Part of a small language model's weights: 2.26M parameters, no biases in attention or MLP.
Each number is 500 + 40 x the weight over its row's rms, rounded and kept within 0 to 999. Layers, rows and columns count from 0. Numbers have three digits each. The size before them is the row's rms in percent of the matrix's.

# layer 4 MLP up, 768x96, rms 0.286, rows 86-158, columns 0-95
106:472566556497449456457514509438517502551505475495506501595481514498518493465395593471481603498464473516501483507516497508511494479483485522543492431507446486487450482466494517567400524457467542428565533477460515462524467493530438527556488492506503419553484494521497512532442489547533448567
097:565558491511528481512518506506497504529517560459544463483547491480518452504489528481427515507458486551538524454492473494472585487485450468450475497439508535550471494538460493473456497492487417556501441436547471464525513490544551455472422474577511494525554475574438568568594461553520559507
094:471543523567461564462568488563519521524502492519455388627525519437502452539476594484494528524507500569489466505491415490428475483506444476519536496568515511549498462485513467507519522489509455521518536478511579530491541463446521521463493511540459508511515456528514504418482566455470510494
104:520462521516479430498525485497540562456531504479527489477494475472524598521564527506551498478531488552464514458550488544483437440522404556470479527415534477478463504562500572486530451470498456491492568473409532523528541449529576516535544543561468540465572514531499520481448503452525524463
095:517348493453474444475477464462501561519538512499442475465464538484484444481505482456480551479458530589496530503507525523519453492520474487508576463426489488576495501546548502491515547550477491457595479489536505498506595573489487475532567497474508532478421470455482517542468509546481484478
098:520498545477442573458535463537553573591438546521517474517444497488510446567485449453538531535560493501511422479436456498441452514534503474482541550440536549457499472449536536511504475508473460446465528506487480584490486510541449578436506488567463506482542459528479519474481440466528517513
092:514423545522553438458507474525528569561515470525563468539461524479481492411520476499524530518481568476537530503457491513552507473458523544454479492439463489514503485452477423464471542478469466502443518390502505511569496478497523547435568489476535514500545399561484456464488510568557479522
094:500519573509507455509495439384499577494474521513546452441492540513501430437512533510478493452540528559498515486546451531560504504594447532462478479536518453475491489503524575496498509517550461453407528504529498501499500511457478563515481501513539467465442439404471536521499553554522565501
095:530516551519464501495523450491564523429501457460516493501519474504483478542493474562482556568485436592473540530582469462517565423470520446488487484510511536491513562499481488524511492487506428495514554529475435530491460493528457460519535528488470460561551503515457511452460637476558583505
090:527405507521535585522469554429562532480474544531525562528449543416484544492512503529531510479495474505536510553514595474563442493430453491507455504459523489452498483429524486504551566518467450501514471455457510526481491566464536454536462567568501467517439470512491517517483470467495577511
113:511517571507449524552411489539510496547517592511572535470532469496501498468487488527438478448550484534500476581492487538490481427547534475574461587534533448471425481409468490454418467477445444511521472509521485453545482517455545543494461486486536466515495515532540540488463447535503525504
084:552480512507498534524436433419473527485486478495486443532499468477424436491531526568546501557492507526441535491550462440526468484591547461471482399544547448531504462428506471509522513532520462423436498510532521467444496502489547498472532482445477526491417489475487545517546560537542456521
095:489459468531532460472456507464539472539523532455549486409510511576498505385517535474520470477514531574515517560517504510503522500476445584464490485433463543504536449491510571518558479471485459499464468464485467539527505516522565421506502493505518529535516509504410533434577499568494568561
100:522502538589473571493479535463474493473502448540493558428490508526529495457556551520527471472500477503547477486487529438498484435455471532514551459410508476500422505443460507512550544530472532448466419486584534492415544513508529502459560457495555497526421510543530554440449486523470493482
091:470445509531414463433498513504528588492529426502538475478491488513478432581548484548488496510575509524465551557493478488511457426509374496491477476536441422503545494535557479547469506573553490493495503521514450528517504502478537501486514482483443423529517469462453486547542513501506579503
121:481461520472474489486452429426499595529479490513509532477462470504513549402581543455509405410557590481498471516501520514487495466513472559467488531533527525559497496507497502469441514479475507459489456462552572503455444487449516518520503557544475525536507532443484543517535504446529500589
101:565542497516546508502488424545514448463454625505471541504481516409477496469493544447500441455471466509495534553532465462543547480600494507508519471497496444561516457524527556484490508510503524445473521527467508450506531498487453474457591519576566419555464470545502530476469508477484536495
092:505523476564550531444541503497541498473472510484508523532525516514539492406520535509469526487519569539462509538478460510508469503519538599518516524513460469477533551385549520519535482496533526462435480506429468499484492470523488421464584487532460493510462468546519498571516410598589519500
090:472526521513502546448510408488466354456464535491487532508450516525470492470513494490535445564437514541527473493523459500479475506488419530497491476490495565540530445521535493455518444460542475544449520531545448530512511498452530557469452547479491485516473556517594451464492508519542415427
099:537461458440472549526394543440540504556548452523458481477462516562543463469516536430507529430487446496580533542565534529478575537452494504479457488535498502472507478504519494494511450490475539491527451478517486498457503427436579498443465433563511476473473465488441509516482438559495513538
109:525536497539562490532543502488475499482466487477462517541511510507431479503492516567529513511516480477481467512569452522521516497450557525487470504454456610557442442525419433462499514469472422425505572487420494532487606480473489470526492509456505422555583502437513494476529457504466496481
098:504494506543473469496464531561498551564593463514530438513572496456546481533554574442488428538405415479479490509542469530502566473473467441456468524540495527540497471469426517503519472506528492509473494459510579467552509450531539550535508534509542472523510500536443461409470524471538482494
088:539490467550518434448504546473501442487527460460579491478523433525536496573568466541524446514487560471522529511445580547498443480448506546489497479479498520580405455468484511483485417538452448497431526542448500451497438504486469461494570483506401492513465514506467472501465519490523506477
110:514498487508486505512439501544497556563475497543497486591468471509465460518520602529505543508521479488506515475570503556470479502432430493485460452487453502524480529558531462506449501487415478498486542462546536597469487584566563440432510556464507479526554588521483525549519455477477498527
094:501584487470572539435529497508537447467546527495545562523498425566512467500497506510503522451472470473516495496539498605469550559486451564477496552522519526429508507478521508483429520533443490464510525442455447468497542459565534492504532440507529463481502421409497488503507545504528438424
093:478542505413534565545470538515486501540409548486528491489427530517466519480532456452535521512507503493553516582468533606486487488460518502468455596465534544435461542534516520461574430479462457508481475545492422494516523504531504495532468550544517531568491496505452555495482436551519500462
099:493507546467463517499504498559505502482573471487493410538519445399474484478519529470464448480436455451522503447517565500513472466482475520487516449505444508481437539426551506390525406487446546419488495511522482526536493496443478466486529502472544433558473544422558492525515499505471520489
096:430471512547449488466391456455519497440459573567476470528517553560480524474470454486470484448433451474523553538518510509511503491550480532449522503571503508482527520489434538504506576547481479454548469437471583482472506567541481544484442480559501494506473533483552500478471542578552505498
097:597480517497500532502485499530546467543475546477480476510440465462515549546493516415438458428439436476575482511488524525508512610539499406485487488538533565542534507407469492505490493529401502544531524513477517518509525511489497447562470512510428512481569482523447476497521467519539518470
111:503526527526521517437492571571572528481540513528469502532454473452526466496459477472516476500467525509441443434472531535553491541527564478529466358460462468470555394528510472505452543517515454497498517516502447523479453549439488533525439526487514473526468476487439485494545431566469478513
097:583538443444431497464526472460534519450623527438525542513514543443431440497502466530557492502503526499484521521522472526528542510434449491453495439486528508518435481502468450518480471447480508493537444516530522461477510584572525451555528571491502425454506513517544541553471514544485489506
093:513480438527466524515427511465548514604533541488446468520445473396461411536461440412563560470456493526514512479480469522537541566491436493504461457454503530529528507494521510531533494475506529473512512523493621541530512537591526492457453469494490502497464531505541471502480530498472474539
090:536477506511557536467495501497583472527450483515437460448439516493468524501496492517477485458526522591556558456483487464511462550499427507527488538506538494498495439514531519529542443451434536427483453569485492410482426513455445473424467495524456479549451408499534482499516568536487523457
090:511484493525506490538493458454438536545511469551437488502528517501603525518525435527390495488542433554491517426477505544490435476470468538575451488496444580557518529501511434519513528471462518481459510434549490521498550521483462444511482538569542518493471502508495455547484593536519465450
100:437487570498425423461466498535529466509559443429507525428450531451500485534532511466491429440501567533443528556444539521510518539491491497490445495558482540479439452565502482502468421512522486538503540485450461513495538518594433496447512501506547556503481461495524506527565482491541468542
100:415471501562465526423497510478523550494427531460484463564483578517429518508502495520479456519509526473426500514609459514536491532478514432374563560532486485505495478540519465465492509549396522503503485481489538450488534487508487534529534522496520482507515485469456535408499470499437514519
109:529578556452530465481485491505500557495448492489517446474478509537445498553486424450535482497517394489460509478482459512521488483510556468516483461527474531549446542478546546443626480516432472487494456472566482520514434474403437472474493456542479497481468426525444521474484460523532478490
108:486450481497447471552509427431524473463519485510529516492489486517462471558533499536521551444471497507469536499465530469509454421439578509536552526482577518555497571522437551538531484427496523498564496515522475446457594505515488522533551523551506555546483529513598558501445530552544514473
117:450518481471535542482537505618477475472564458543440339544476490511496519486515547606471579456495481433501509533501486531492534554485453579485490504492504463569451464501484495467444522498469521466536450454504461505453489473533493559477561491495516495530492497477515479485540472491535535531
123:521467500524476516521492468539542448546496505470496427500469474496532476450498487499550516527509546497512549517466455481495479545596513498493498469532498563516609497436510488452487570489470504561430429498423466468568504472563538459455522483578532513588479448542521495472543428545554552530
102:536456477515464449415514458452510590468502512486581426598490496567479436454430529575493480491496518545459506500492466527498518504501456473523526498545480521494468505569479490530446558529473503553463491470521461544477552514459484495504458553463563470501472474457510390496524456491574456476
114:478582553553493584449518477533550478467500498528523485536547472481479389521505450525519487559508498467523494554523516538548496516492577403465496464525483548446478476489507449458479517518508549465546550448565434483486465486488442478428549502513439455510517558526516528474405520520518453473
100:490438538472508443527486539456565504497424498457456459454441536428537497546543421544553477513548517521506514483489419550504459467510538474490424502460583537519519538520594432501540557449584434438527512519475493516473476482480530487474474465522476466498495493466482553497525484476577511525
106:488473535447454500524489487490561511452448454497511421580563497461477505458505571521521479500470472571480456566525549481527579457457559521524532555587471521505593552529497484464482492474546492457527470531498503483462487466503569499504485531467520549519463549470546512441614471509555527502
099:576485509479544535543526518476486481515494467428466471497517433548399508518541517518515512474457478547518444473434491498505503471467524554482530515468534555574457423561519504479487533539557455499504557460469515472427552505402490527511473437460509541534471489413443502565578514468504536500
094:507517510579482515499466525475492451475460508464482551479507530463451549423477473481489511497532553512554436526575454403473495493527532448509477551462508465447460510539419472397562514484489521494457522474470476521485529486500473485597452499530475510546573548495534572516497491519551605487
098:466517485541517537462466499506562529483466552485496430481470497438475444511443527532420487580471501490504504502471466490507493540556504481428487481551518585435515439527500529484511468458404518527463481519499528546411498510459432497544410492509472461537512501508578509492499411466504584546
101:464473532561550549531512535432502448584410518462485476544502509490465448501516545616546491496446480482488495543474556542541442449514534504469428543501487529488517480445458523484494462483505447539492467518577491446458545528508489488462543457427502488510458576582462485540498544498498479556
093:577483512491533533500466525477459513522538522509514531416506406532461533493495495474495497477431459488540457539576530482515497495598531545483473574521525545524495493448469462517552442509445470474503473485441489451537391529476509500542513539509566593524515525555452479448589508523540491500
088:532519531477483489465524536451509506550543454456554578431428456549571493551490545533527546441548545579451495478494498486420557545544532455515507493499525486533477492457488559516483530497437580482478487419488483526484454532470554501582518529502556534454435508489437534524551521502533484493
099:514420485502525481488517513492423490601479529445502460464449503479433527464492598541523574481432453555485463532478541483547562444471488529407468453481499504560563480512507523541540458508490499467513486486511454541492537473455482466508516495481526501477491479577455503581504526557561466571
101:527456514543449555523523500579602459501520507500514479501489466487504508504451492438480443488452440467518416433497455484530541516414443511459483494479481524574479538473511590440523561481434517478561427499529523475493536550466497495438469459562525506501503524517498577449496482458539489443
090:577471511421425453503528509530521507513545503475525522521454485490527545548428501476458534513507508489529476511495449488575521461525501451534529511495501549482426463410434508553437495506478525557500556511480396571543489550475443590502510538552524542545543487504528485474504482529565571483
115:453420522571514465476537479397518522506466500433510483552504524485485551456477549583426477561540478557558524462541514494436481474464458508498503513488453470483490433533478482464519507498545546504516520517497533427435552493512500552525543555418561458485470551520515447447508507477589502501
086:535465525570461507479455518508528458499477461443467430547463531422409446484500515451530475551592525458466558500455498519430533518508455487464528520501604537524546544498453526531510446479462451469578464517506491439478545516483496527469508550435445513522471487479447449455555470478473515500
096:504523510500467501492546527510529497534501455492472487521552377474507428548511577521573555462510485513483475580491575478469475507460515525411482480476445546494471492485539511538523544524400574437494535478480551527489503575483552506512565511527482467580511581458479486446486522533486485513
101:436479555468559519505511517508601550484491513468472504535449552550526501495515447455476508388456490530507500490482529556510495500495572605440496537466501437461509534522550490512565549587484456485500468544488553554452514443443468509509515530497567508494487489491590505478495499487523571460
101:559423469531497471423502467510510546517441540489515481526479547516449487423486572502518514476468523444488500470536547502381474423460501483510459520535463433575480545485521525473475530539488522496517517520472462489478574584458482578520473532503527482546525441551497478527386505528495496522
093:576457465470496595488478434510525524550444452531438504432428456528487422543460483455431519505441511521565575463494550496489463477482453521494508518519483447480487501456527493484472541483485434501519406506518568479441506515579503525518487464459523549519516492493528556521533528535570476443
086:495517560467400510406520454472498430455478500502516493491484464551547514466527549465555469485557539534497467496513554491468516484542523510455432428448493472514503408447567426520469460502506476488461550485487464498522480462503565539505385513484449571469488492495514513467570545515530539503
106:581539529540552508469516479565516536464505543476552470556562499508466526483476489473502499533544427542481491523563487542486503414484464520518524480516478437433514484603540489524522428554490541498505507471542504461570507458482471551552500484524487461535494419527440406574549493525494460553
110:521478434456430505453433493485495423455501541521537499500529475473528427524426530476459442506478467446466454492476510521552424466501554451582482475486481495482504472471492546483458429581477568496554561455492478416502497549457523521418455488502518540533482507530534435450490491558469502511
096:563484460494543521548407487490502478528532483498452552463481467481524500493514510491447503510486496568527469456531494502415497540472480520515426507517521430496462516518429534529549570495434542487510515458550496486520476515500508451491485486471423399520520620536502478496496510634559480519
110:436492468438519495507436510502494495512486528525567408508489494449489502487520490456473467504499492517465464482553491462522563443549522457422500445457461503464534523433435471459450426477505427493497525473498460518529551559549560570441429465520479537532500416488532499496445564496491571451
093:519492519462426595537567425514537478494512566496517569472456478507547482543481511439551451439478461470530527452477539554506460476474512516561454517448517467464537476529567462524457509440526524487498448478492538475484559485542491390500509530468541444544483516486526468416455520481482516572
110:487515501497569632433579496540521497533514479532544535532494527493404433495480454521462472518557525545494550524491521489493508457500519501479547517558427436465564496540520434484533504534459505475522508507493473464516476483505486515516630513545490530490511531464569531394495524543487505483
094:521476558509490534502444553555493490505559475433459462566471549459328470406503543492539442450490511521543550473488443468522535533479482482507526472513500413456450501452494505553491457508476475484502521550489526447510506557489470496444520549466475511490538470524565456464494476523525532476
105:477496495502521515462456449413482506514427544509486505526494476499521430531459517445433477499454514539528514511463544502500496428491521534529500494523523478521491516451534477556571523518506537422532448536549543452423553429458443480450514590582572481451463556545514437464492473522507435517
102:488466506412450543485505550489554481553507401517473525603520423481506396572469525469488465455497533502491480532476508503523447481440508440467412501544473488502536512497492506498504448442460585498431504457502438574499470480533471508456481497513516527457506471571512476518556519495509519450
090:501507458512415472493519591543436405453507507503552551510472481514482466439473536516394492444530510511465533483525511541454497496430458464438506505456454541554482495441447483489490469576462536476530586500479570507473502541502462515527495565500464571497534553512507485547514538542507440517
100:516500517580460440446490521461491516537479488515513425517580530469466454412553530464399490426457519478501496500527464491500572547538477451486463540455498515515442476500464484464459583519476495478486509478469506546469469541441469499533508489525539547495528527578549499537428449406519518548
098:507472492465474481584520498418531471456442569492537429468528480529512528430485473532497560476449564516498459510569478530590557460407517530506497489521524473467511417534485468391493503507555507480471490438482530497487544531505516503452442509498441506436496539440491515474496495536583505484
101:476475559590492469443520474443573511446487472558477498513511537438420533496519531512506448444483454525503434510547549549499517434504530500552485544441487505484497473479534547451490458442564537423538450459514517465510473526493501483432476504429541516479474491537451418426510437452504534511
# layer 4 MLP down (transposed), 768x96, rms 0.283, rows 86-157, columns 0-95
106:475543571478553538534527509563485576523553523517478509461506483463522504456416530521436521465501546582526580488470517457561493566500432479480521428534496528496449530533480479582499541447477516535511466562473482515562594557516535440517460466473490484524514517444468495493433517510510438519
101:522549494494482494473499446479524424538449405532436538456554436490543539485498468521468547585514510482540578463518519463460501530520428400546493440550466486537468435495531570500495525514469539548507500547589484474485496488462493485426482533483462478515510549432511471455524448491471499532
102:461507513498463529492565482490509463575476488443423521550519559480545475575513539496497453512446449456489489492546454440429449565456493400578503550537517419528479567460510506503449505490510546488512501497504509457513501557511538538468492497512490550533537450525450507571470571532484474579
102:513554506403514492596496471577509483518429503466549472500522507445423517566509538465473501493436525443496433474501454502510528523506517526453455453499514492545471494500480432496580545499446533516429508394429508496543483530524542513469486562548494543500500467496517477420509578484502511534
085:529414437546497487489494568575459511493414488570503435538463552568578541468509505508539471526545546498525534566537490511502571446559484483535555552522504481449563468459522513491586506508506500522442498540522518555483476534498565556529538517479476492515558427460455488501526506488459483534
096:509457529481426530495614544514497474482504451501502512503413526529562442462544568532523562521478529478494447470424470550513510540514528480520513477547578523512494521471431464552463504521454512491527484552470535508517463527446465583541456510479504508452475504577465558572506460486546463572
097:563549464551554484499436518553482408512513458528558553497547466458529448401541471505433482553503456530494516514555555460524460433490483483503470480485446567534462559401415475521489496545468468511541537482534459528507494518520483467479541508472484505515530522595517492465437527478481507479
090:496509497512442458476567519485472508497486518448461537506517453505488503578511525491500514536573424476527522508521473493494591475456515445488500593471528390507519462500575469463461535539456453573476494478532499474494524503502464382562525482465477555533504503569511487444499475450402510504
091:459567476511512520494522478474510535497448445494516480552499492553462528478460507468489495513502432449563348546431468520466396499475511539438490492468497450539494461557472463568501464463504453435466542466455478546512512516498439583501562523503510489488472548504552489511531457481518432500
101:369526429477532495523498550491476474521495516488530468505515533534526492482572499520540522476571515540469482536503424513523481534524487445444537550491481493443589465488543523487436467484452460485531528506445419508422534499509516521458510540400565454466518432482456487471545525515541440520
098:501458440499478511519470434419490512563591505475513565458461567517464577480489500509518365460522572458560496447502538486552489541450471453484497462503456474555496504487529506515491532495498479475526489538477553499529457594502520506503474523441505513543520562527494444469519543406469508502
093:536602525595518512493550531569498495489511475579491443533466495506584452475505459553470553496464502533506503468552528466464472471465493511556516425500464468451486507535502546421466521517497454448525414475531527508550458470469485519480461499554496493501514512470407497455467472479488613476
095:509563493503529483510532537492471518418578491448496508509496500507557442549510476482465486456504576559527397478535468527554462500449467495449478522471455545451428478475448493529477521473554533561520511531549451493424571472493466436435448453459499515471523470568572495560478479523537499509
097:458458596504542538555521536500480484458514540521537484523473549427533572417467536496450446495475459476514502473478490557435449466474453494485516497495501525559433498487553466538462488496529504497484470480464522495568479469544570566494510621538513531542481459598516523496480519496490506413
091:446525475459553550493457479535571484494461457501534414541509479553461515544472476496509463493472467486504477473529468540428501491477523437452558499481507542456463543513507546471485438483610483532545484410489496553489469565528595473482470535516521537563493460540495493482493597487528414498
117:470457438425517462540499446453496589516410520549453511531450461480519525557586502431515492483484581519474515525541439485476483504475543550493501538411466549512481540496460546565507496498506549459480532502517447467470446510438543564519564497547498527491504497467493578505457536504483434503
112:459560478497437495518548557529505499490450469523487508475450506481504470579499546532510439501575517569492394475523518481442493511515441493518464531439545510403419476497481429502485436560491501592499471523513525508509549461547452457468462489581472555492478474456527529504457539517513450479
103:495498536564372484532456465558584514494444534472430472534490519534515471520482503497463463547503435512461560501500531525457530476406456420529496492461526470523514492525548499570530521431524499483502441439473493489496523514465486529504513519532439529502583535526488524582425507549525469546
090:426534465452493447548455523447582414467521511546516575469488477500527500520415477535462505486539547445547528536512606488584534394474529549435491520489568481540530526483540456490482521498567446540472504500515502508495491553481460476490458495476475531438482483537521509477492476454519550499
074:431470577604472519477601487504467516462501491467496490462485401437497504468566465518502550622566549472468514434458521518549480441474505514509495479527573524513547476518526477472481463494478518479477502549489587486593504461536508516512536471472468481498532478515488486489450501454504544465
106:457465452443473423474471477549527477488504507532516509507455549523424481496480484479456535490536487551495494518481471521479487514594519514479522470529393438434443607518531526500508497510534481448494536506449486515560530485532573576516505522461469485524556585457458439496421434523479469521
094:483449456412533506524460550425545489505446529537542572491424497499525579516494512522489529526485441488472505475462476508503512505519533547458503580477507516469572537504502472478443418464529450540577509452460439499474414498525463481474470503568575490485473552506545464518481561499414510512
096:522458540451443450538453519603429520497473477441553490421506503507608490467461477482484478469539496449426564481532437475509477524475469461523527455570542432466501445543483515526494444505461472537487511566493532453460478522485531516519481534504507462486499492422489460530579533482502424519
090:454546460444524501476500457465480544479550482501493449525542515486434542492394503471501486499431482465486450537502493454466521501504527472480521368502483468483516518444523584504485497496448530525442453558512498537495466504461555507495456516482574500473589450390495502508541453523578533517
099:471436432456529501505559417559480470470542464509460497465427522511537547527565409482483485529468565448454515535571566445498437491457456509434542458556493434476531548515513492437464480492542466469476464512502519552488570498468507527530527558525536472540563517550491515514447515499535521476
103:462452515458460472578480503537389508562511498557501524562486488497438467525557527455519530464458513501509536480471431526525494477566476453496547549494465561461418539494465534431554527495451515543487559533458474494496531494485528484462492504488472434521460469425437522487561480576569460481
110:512507513462437411486522548528522547483496463498482471444513489504455488403475525510466508494552466575413538459565526518513504515456493497559556506565538533417460502517487506527508517594485427493448481529508499560473496514512425444471519444509506450403455483512508506471474486522487412469
115:566485496530527452504600497508448429515534541533524513502523524495499495519555426491517522471525513432524498553478473470513424492496481491507507519453450513391557482505523438435522485540460536520490451514522460515502525473509444517511464559491540503477549520386481551452520528507559617543
085:411537539515480514458547511461440524517520480489516502485569536485517457453536489560602546533542552516431486504524462484478484394477501573511479556493434424493512484572439504494519523467567456439457474496520507473453479501495488543411557527480534506576432512496546498495514517493476493490
106:514483524535450492503532491410557450522529461559524520512496577557480527528568506441494527553557506500525488503568518491481482566540471459512484508509461532500450491456502465499623526456526530471546440531557519561508460440600496577480507471501440513496541505487469470458460577490476520546
107:429490520536500517525453529504517491570472463549500520521546466550513561488587524486486383543546390552485521510495498498434429433504450492472470505475486477513499523496494538512531502485404510514489545423504392529494496459548520536447462431512530482503444528513496495470471523460552515501
090:453578481468555554516535557457508483554474517539458496513441494552448509513546494503511520439428501537513558513436464493567548425485441500517495507559477478553449518427550526494415538505488435569531528463507506463496505529401477564524517495461464459496491554515535480469506546518435530525
090:516406530476587433434483461477493447537488488491520447528447550501498488493450489477481480508448462495462508538490437570526517513509435439577520470467418511482517548507573508473546474500482459515463423495450468478466508504464548521466499492476576489515510481422548450454457435530553537548
074:495445515486409495496476516477490489442510539507530448526538519491492448504496571479570520534512473488421469520558538489526513519507459501450492548523518538429525477541507524471569476507499492571580515546494645481509430493523595475435482509509530444502494463458477435500448551490504543537
097:538530406508526476475465461544526480504515504530492502554467473508477512433528449475461489559549619467469527493526536438524460557481445419482503488422509542462436563471523429531512505486564517507527476528510480472574465455496487428557465520522512440558506495529430510506533532467435517506
094:461475539551533497491548523520518476478525536446539476519476475374533497509519565495491503521478485384439513508546548444531543483478501566528545526470478479523468490544519444465494590528439555508506514489479480533493553446474483538478427395519480520471502462481563470468505556476495450431
080:471545493516506479634526482460586436443432487522459482450578510487468531490516492597424493450483538424466522443512528499512521523494511510516527501512446529497521503519488478527437540443528555553466470557446511454524554519545522510470523440436471538530521473474449505477514561525450496506
115:519450532535437496465586570512529474464455520468555503476484545557568489529610505470571421507513492514473551497531483488539526500488454479516499513537538481478551466488471485453480482524406524530539489498520492565512481463501457468437494624528522469474459432486557507461557519484549539489
118:499456452539529561557590488520507509456476495453476457537563500454510471481513501538461440489503481471562480573540505506454489517537469603481496552508502516460392502553519474489464544449401513528455456440505529469479470485535500510494545558514537526565464486556507557538542526530461526434
112:433417481570484578555479565468481507546455486456493493510482531511534544465519472497503471524554528500487517490548423541483469528533484505477472438539544579552473522471500473520498588525464507507489529609496475539581467474484472519461532430533438460456508586538526493521467453527510476444
100:441452507510489567544505518523490532432578469507528543530475519512565514508524504518494538494489453487409532499500488450534443463436480448546499468486489480416524538518531414516409517536470542489516473545477498568550558503542508587505470513493488454564428493506509450481499568419510547464
126:523502577484497517461466515487540502452501525476451593467508460450523463479534485574481522550486430487448559540489433519499534506453485484524543590568434544447489532499494496450466516464504474492547503455549526513487553469537448524451496488401424435444492476579545468474515465510479487462
103:480489503428531537465467529576489550557600503487522457521494451473457596556501479498439555443516540583525557546510535481481431458496503462481522545505483541487441552588521472496485433524511513509496444483421507548515522516448485513527491562507528481433517514501538487493531411496513489457
100:416400429518468505472482454469544524498491465529570460571553535459401464491484480463446480512450454467549516571480562498532557455523452495456478548494488487524565474513499510492495483495536524531515415475392519528420453477481504484478481459443537517460548521513504549479507495491521488505
098:528463565481458504459446453494492471455515449544510564498414597526529443489497469538474514489542493430470521463501525545446487444466514471539545487528415489522428527473526536471544396488493518528523522459450451588498503532531528538486553439503486490491559488469511497424509528514419516523
110:492465518550495452495553502450448512523562563448498475510478461476499521514495478504550543516519486478485446423588527476512551559474447442597435514491477539483456450498517480503494550534476595519507487502488526550459444502510412548475490530471410536433435544527471522517513481510553536559
098:491435518487460451482426436433468512533508515524561509512512486528471514583569501429535527484540487526494505549511531515471494491478522540474527500550533480545511449520491508570485466514533546548469607490522564480469510544538545463422542409508468417449468444485483470526582527512494443521
091:445475522492563542452532493505512596547463519561505508518520449453498459512618562484490505454492499530463478592433535515461427526463535473489500552581536523542519522524479516542514488526512468516610553501508539469465568537551513508465489530453582536469510493483513519482472460519461497539
097:475429534449477447477516476566502484457527524478500482513574475537516451496489519463494491549478519469510518497547488484608459587529544400487531436592475490563458570512560507465472509489501456547500495511432498516494483499442488443415559515517534530519572490518485558477475527482435477519
073:501429520553448446545494484588496527499483555518446474490575546447481488499540488452514502622461508499528515493563493553574481460451452542522518502518526489524562474522454375536497474492549456475558488549527534507509526477454466534471539519519470472550544483553547467514518459517503516562
096:498523483506497516542466502537552456525524523580580551527479602458473553515490499449465521462527440430532503532474536423477519531481539515473470515574567434536483499583478541463516524551528533431470447490487452548549592488475550537470541516494474468495546491525416501536511508511497539510
104:448501459451556542511603563504521532484479523535426526509498527570534453482453447468560478519513550546481464440506505516541467543502506471529566547492423573479462510417516494487476564458480487525503477483476495477526430453477503507448448518501432562566454506561483458476428483480472485464
087:491501455560470547525499526571467515424444486588465533487452536529442499542528535524545447490486422439539482493444561520515460493542513465468509526492523432520464499487484470500452508462456493460467560514461534481517453548481544609504496494466424446553508536506508484536495484393437519519
108:511478553528443487575534463466496466523481472505491453544457486524529494460542562586484460459488502551449537441542530509527409476492466525499481356485461569499456523484516500546554415496440491467535482467429515458535541542563504550502478525515523552508523443446469490519495497511478452515
084:497558528477550502489502482477396488505608452451475526529479492516545453473584470430509490491502484519539492522508493529478469532472543509471411509486444492505479518533442519518498539424528486507426492547460559520464530469505466409439441564548512493524524470559518462495401467557494521495
112:508518504551438443517592525496473542512507432451478480476537516535466537499472520531553492430527449518433490538562466535426456458485484537467404451552588512500497473500483463481557455478532506504492498467499419474477466528486441577462523463510493531483478533545504448407497547517509434476
098:516475530502530428494495600520556494456517571495427480584423507550405545479472477497503523462491564540499490481525486478416396413503519493463500549469529455523502493529510493504556473463497496549515574464489562455519472509482572538455474461492482430497471468464524524463530527476492489497
104:492511519448467456506454446486485433504539479520493453549529486492530433512574560520496532605598520490490591495506491483607470493416557516478497546433483545514491451428508522460529452522506458520487511554482505539431497538443507503530489498469532475458516518435424508524484492482511545527
087:527462561494476537500537483475475502577423488451523486493504479512526483566535491609507515522462550571510562555480509491472542455503493478512510464551459506437469502418449488469513507481503512452503528523529453475462496536483579477527495472439485544571560414424544507517469549396482508467
090:498502401535556481512450483514489544515484477547481500484397441524458480483517520560427491498550504481510495560528457482529516421529526563595577482519446481484491501523410511440488512531506467450524524558488499539442463506509480446524459501426502401495547476465485499545502466458470459527
111:524519518539537399590407511514494533531554522506477490442552454510458507504448548481521500560500468448513476476462530462402511481426492542462419445556560461549472527548460483520528498462531516582477504482535428540573560532502538541457511526489477520468516533474487494491478498528477505463
121:470501494495512559477491504413528483446604575551445539523578500421508468471471495527501465487468522478515440539471468537491532535580502460554485540548508504540517533532485435469496452483460497475550497418475452504428541465458533588536512546462500544543542516490477529467555524492495486570
080:437522524401556496506556441480435529424452531449555448539489503527457521507465469494500458502492475497483476601452530474551591503489422540488484500446553527493522472476532515456439525521508486504496509550485556499460511523516543510471535510549551437495561469470510597522436542495488552491
114:524520429527556491497424466521527456529525554445497432488504480462438502530444485533481471454538461466519557523403478555522459557471455494403456540478473473455519488494452531481491528469539533480523497473643499525533544476424533536483530522492559527512533526487506503504445531476440521530
081:560491438552509497523452483504550512472463513451470449512516476573419528424484514525515506480486480540487422508477584428478483517496508445507481526549551450504539487493501508455510460514630494541503517547524496503513468487472456521550533577516515525486507557463441423559409508479509478565
118:504567522482564552534505527552506475464420520535539481500508472429549546515495406512507550521492519459471546488448548500496574584475458503483541459516510449476515561572448509510486535493510570544509499517578509477487469495416472454500556546469415527459513457505485492509561504530514548577
106:513480526568522502476542492547483449489547476502519448452478509545529507508512499460533438539545403444510497440537457518512456503508524521423465400540498544560496512513495414454502550460547474463471529553492492551517452556563515527491514453539475589465486483520487569541538514568515452437
104:431461538557475510500560468532462472549572497503465491574508561471554549513523580507519467511483527466509462509502519524469535564548432435534425403488525544519556512497547474489529515493551524461551476504513472484502550469601538540564549501534483502444488458483542532542458535495509428481
099:486565445442509464409479526478473474514514432503525503545465476567526490567507492462459485505487442466537543574415502558525461526462514465514475559458461440467476507535524511520556441491504506463470560561474488460529413486457485426484475485407521542530490507560490525450518435490463540508
090:429479513558490479587519475496464443533491506467470449517526488533444473508435502511466462415493486554541408517470595479567464529474504530487527522511465561510498514518476491467484531439480495568506473455488490538530536503503453563563504532500503546481495491570398519500519519440397449483
093:508493472494548505511607523476451509492539506475487530518518545479563467537458480549584513471455504490522449567441516478552541571458593432496501483422481514431504493529514439467552428502456516488511553519476534461428514563454432470494444541549584490466504469528476503506521527519509512506
097:532518596516497509455542517550477460448473528533465432453537481482439464503460506456513469556571584473485527489539547491470487510489483409414412464493555522612436511482470518540503463475523509482532514509496487428444532522488547465515532506489536512539458437537523486496527526463472501568